Weights of a small transformer language model: vocabulary 6069.
Each number is 500 + 50 x the weight over the matrix's rms, rounded and kept within 0 to 999. Layers, rows and columns count from 0. Numbers have three digits each.

# layer 4 attention value, 128x96, rms 0.136, rows 5-19, columns 0-95
369427472473461425562462476516527536557586457502444455592549596473535480505552454366493653509483482521500512513521539505472456507505553434475415542454405540517497489496569579522507484547456465569482473522540464457437541534562475487478495458470522439574422433492500404497519580461483502498
496502427565527548471558471509448450540533490550575493510524568440543473564447499520368449488409478462621520524504465575476591589498481536544569560504476461504635536414512508504470500547475566428489536517474408463481436593466526497533409483528462517468529577475417469463501521478482506480
439574501561506391486522438561462501478461488531533482458533447552527517523582615511376518493493502464501565511474421490394469310477557466553525609567553529552525568550518460433520540496477604508570443438472452534505459429430442370468534460481541439555524497497513540495543587517468456507
460549522564552639562510508513522558560490485565528521517497492388484492407445453385550460544477478467521457508433499565465537540516463416576566462540533382502564510532473514513561470524549501492536492482502419550438524549448455502429504521500483499492451504522568453531530463546522471395
492544601490588503447496459445539503451472543492505541542491504439497537540458435448425471427501451493558531594536466481515450399503511543482485541502435504494467505575561505512514419520571470464541488438492476456488477558483558513500403528485468477487477476491442511510418521461475476498
513483546580554492507533542480440520503525531476435544496498462438470510535483564562516508487460547539543498575541543453569525529473464501451531384512408468460485400461513532565421519533464425488462513521553532616486550503486490456494461571508423441440547546483500577487521503435522443475
452547561417443425545515539487520466518468456492472520484573555497507544497591473493483389496575500515508464452539511491533424350540488488477437480544480515496445541489494525472491489480471537496580467544465506548475548376565492525531485410487479534581551466489502495454484535473504505585
495482476591356539539521445458477517544529425449574505433573486499498523499539491432561507472482469461519425505472521577510479577485453394532510531497499452489595491518576476542510525429511511539476549442523449524560470551453422484426555539462547433432529518481548417467520417573521534467
415485444592473533541489428528514499536492520530492475526491530499662511442545404478549477587510519445486446459481503497481487468559402545533418500438429502476457388424451487522491526509485557511556530533559401548419501575490573508566483549452495534482495456533544485519472582595476457426
509516498499466475499445548550595533496425461544463489447537431465441508585494557510482503509535529578487469533506423441544436527476530515424476510442486510516500546499407563445414513404535463567491461479521612468507472498515437514445503504487535470528453493492352467498453446524564608551
590455444559506473516546430536468523401512527476423467545495477575603472479434612531522585491415507507567393435471555445513534522504433500500491536493522481528527468474561558461545512438562470506395503514536540469549513539530489443541451509493529531392547521506502520541546494522491497408
523445515494590497427510570483543467429481581537578632531516464575534493436576452489422369459570494478511476507471579548407436468543484507478496484539422514484509579446598468454585453592518580512503449489526512473464562486497519430464505489490497583442526506488538498472519414506486462531
448577487440433518451450570494485493523537467434442592555460555536448395541511568507567534470520553517470557588503485444623569557422576499526494527465518517503589524430419490549539454571540453486551454515440589450656554428493519506490488569515365515451486497531521544480468500488468517606
500458513413518535522481439467478480402469445568444520449558487476480539512525596465494589421518469473559504569444518410607443471425593586472474549462452621536505487548512459498471486496451501453501473535497547464482483422517496522509510397532476518615459533482541597511527470427494523555
484591427506535528542522518465481485555481525507510598481475540473512523427540498499480550548495491456469421463527527547539355476526468549542480478537416460514464499479421513428455477571490415494605487546489514482555490497455527473482440501489459545546566493501500504451413456542456481575
# layer 4 attention output (transposed), 128x96, rms 0.136, rows 5-18, columns 0-95
556463482577508499492551498503441439479472556503542476459434465573462467506437541569455413470457391499542544555578523434526559496490466512505537507541555439585551427492538494449489451456512573493581502425539463488538436540365517442513486567508425565459520570444483491578516451533606497485
538455494449502532491478532440496599483450558501443484502513460516494486485585491509546544458540515522435485461467507409457415429515553458536418542515512527516483502536490413485575514396521419533540552509445500539431618439499533530510563564395560531460497418511596592494508434586568568479
479460474500574611442546537396541549513557459545529484548515460421447489493416415520587450526572497545491459383528456544541484548540446562449523421461431438459511495526507537567549487500466464528507533547510491424558504509558519598593404481506416482502497480477547515487537385462532534505
498501525536490516435495513498410503488439525464485543460508523569464446524547546535443533452439535507537468583550460541521448513500519482470394602531483532606435478456510529510516557513539521483439527526524538519501497499580562509490498547431525441499526501309497503412499540409459489515
520448395534508498519506492540462507535488504525547465492492441544489498439459529516503519468516539452443458436428577418579550506525546543484421495517541495484528475405473524494505553481485527526459475481459571473508589412497505508497521457553494507529551626522500520492513445455474490499
507518475404480421458432505467495452572453544469444454470472410603558483509508424455470561479445547478519502464495601556437506558559510512531448555447587511468454579490521575462533505508567555507535530491422495504501545487479520488457513465498626510488488455520447505541461542524503508488
520507475582537503512508507506516479429547500488459488503455452451544470522446437456550491511497485476488545480534442504458557597470529528479539454457483519559545447496525507497468514573429427462479471495597494464502444584450469488502542508528486529445515563586432527560548463558532426490
502561434515607502394523530526507549471532599499494453508522482471464413418508533444498512577489551580532492492554401512525532508528504487450486546535548503628512573534468476427480548499573600480544480536495450424458474469546540447487442502408491510523455460388524512458514462540473488509
611493565493485423541449567574402447438611464436418494478454532509440536500539582489469428433473452630481520514605466469550448518408562429487547530519518483463529513569536539559490465559471425519435515497415530477515511459452480555471528568459455462541545489408544454534574470486526532579
471471511499565492494615468434464433425575605492551478515542505506481479425448437461469557519534486418464521549473423565509587421468521483516528531579517459486552501532576448430541467557441546523610459494573467459562560518506466475557462499548429501511520577475548444523526530477377412486
496539500416498491447414501525500493614512431506548553498476497533464576456561493511463471544537496571445542527558451534505472494522572536528501495463474495473474552525434482547463468492476577530532544425436498446415439439502540523498535473481460476561419435509503516439527476480535550568
525470519543410492547489451539466525494456424546485457491482519494555502565525457565532500452530502447431484440503461440589535511560463521595503458453500616572471511560456567596444533451521378423476511525440512488487492520508470549532490395496489449549496572523477553464461480479431566503
460489534496576495540622488511540505503444480623600447436454481445533573499501468518376533445473488564463418460457581515425480496543441505449488504511528539520442502523541480436461528468453566462410604489505474495395469580533486482479554436464600575501504548580492475515422549592523497461
566481479466507488497547451530551536580531540521617519590439520489531515431443493526472454520538512466446548446528521525513557539465476444539522468575433458379451453439449533553561425505491381542464434442527489433526534581546525487489495557633409519449515534592385480449458530546406507517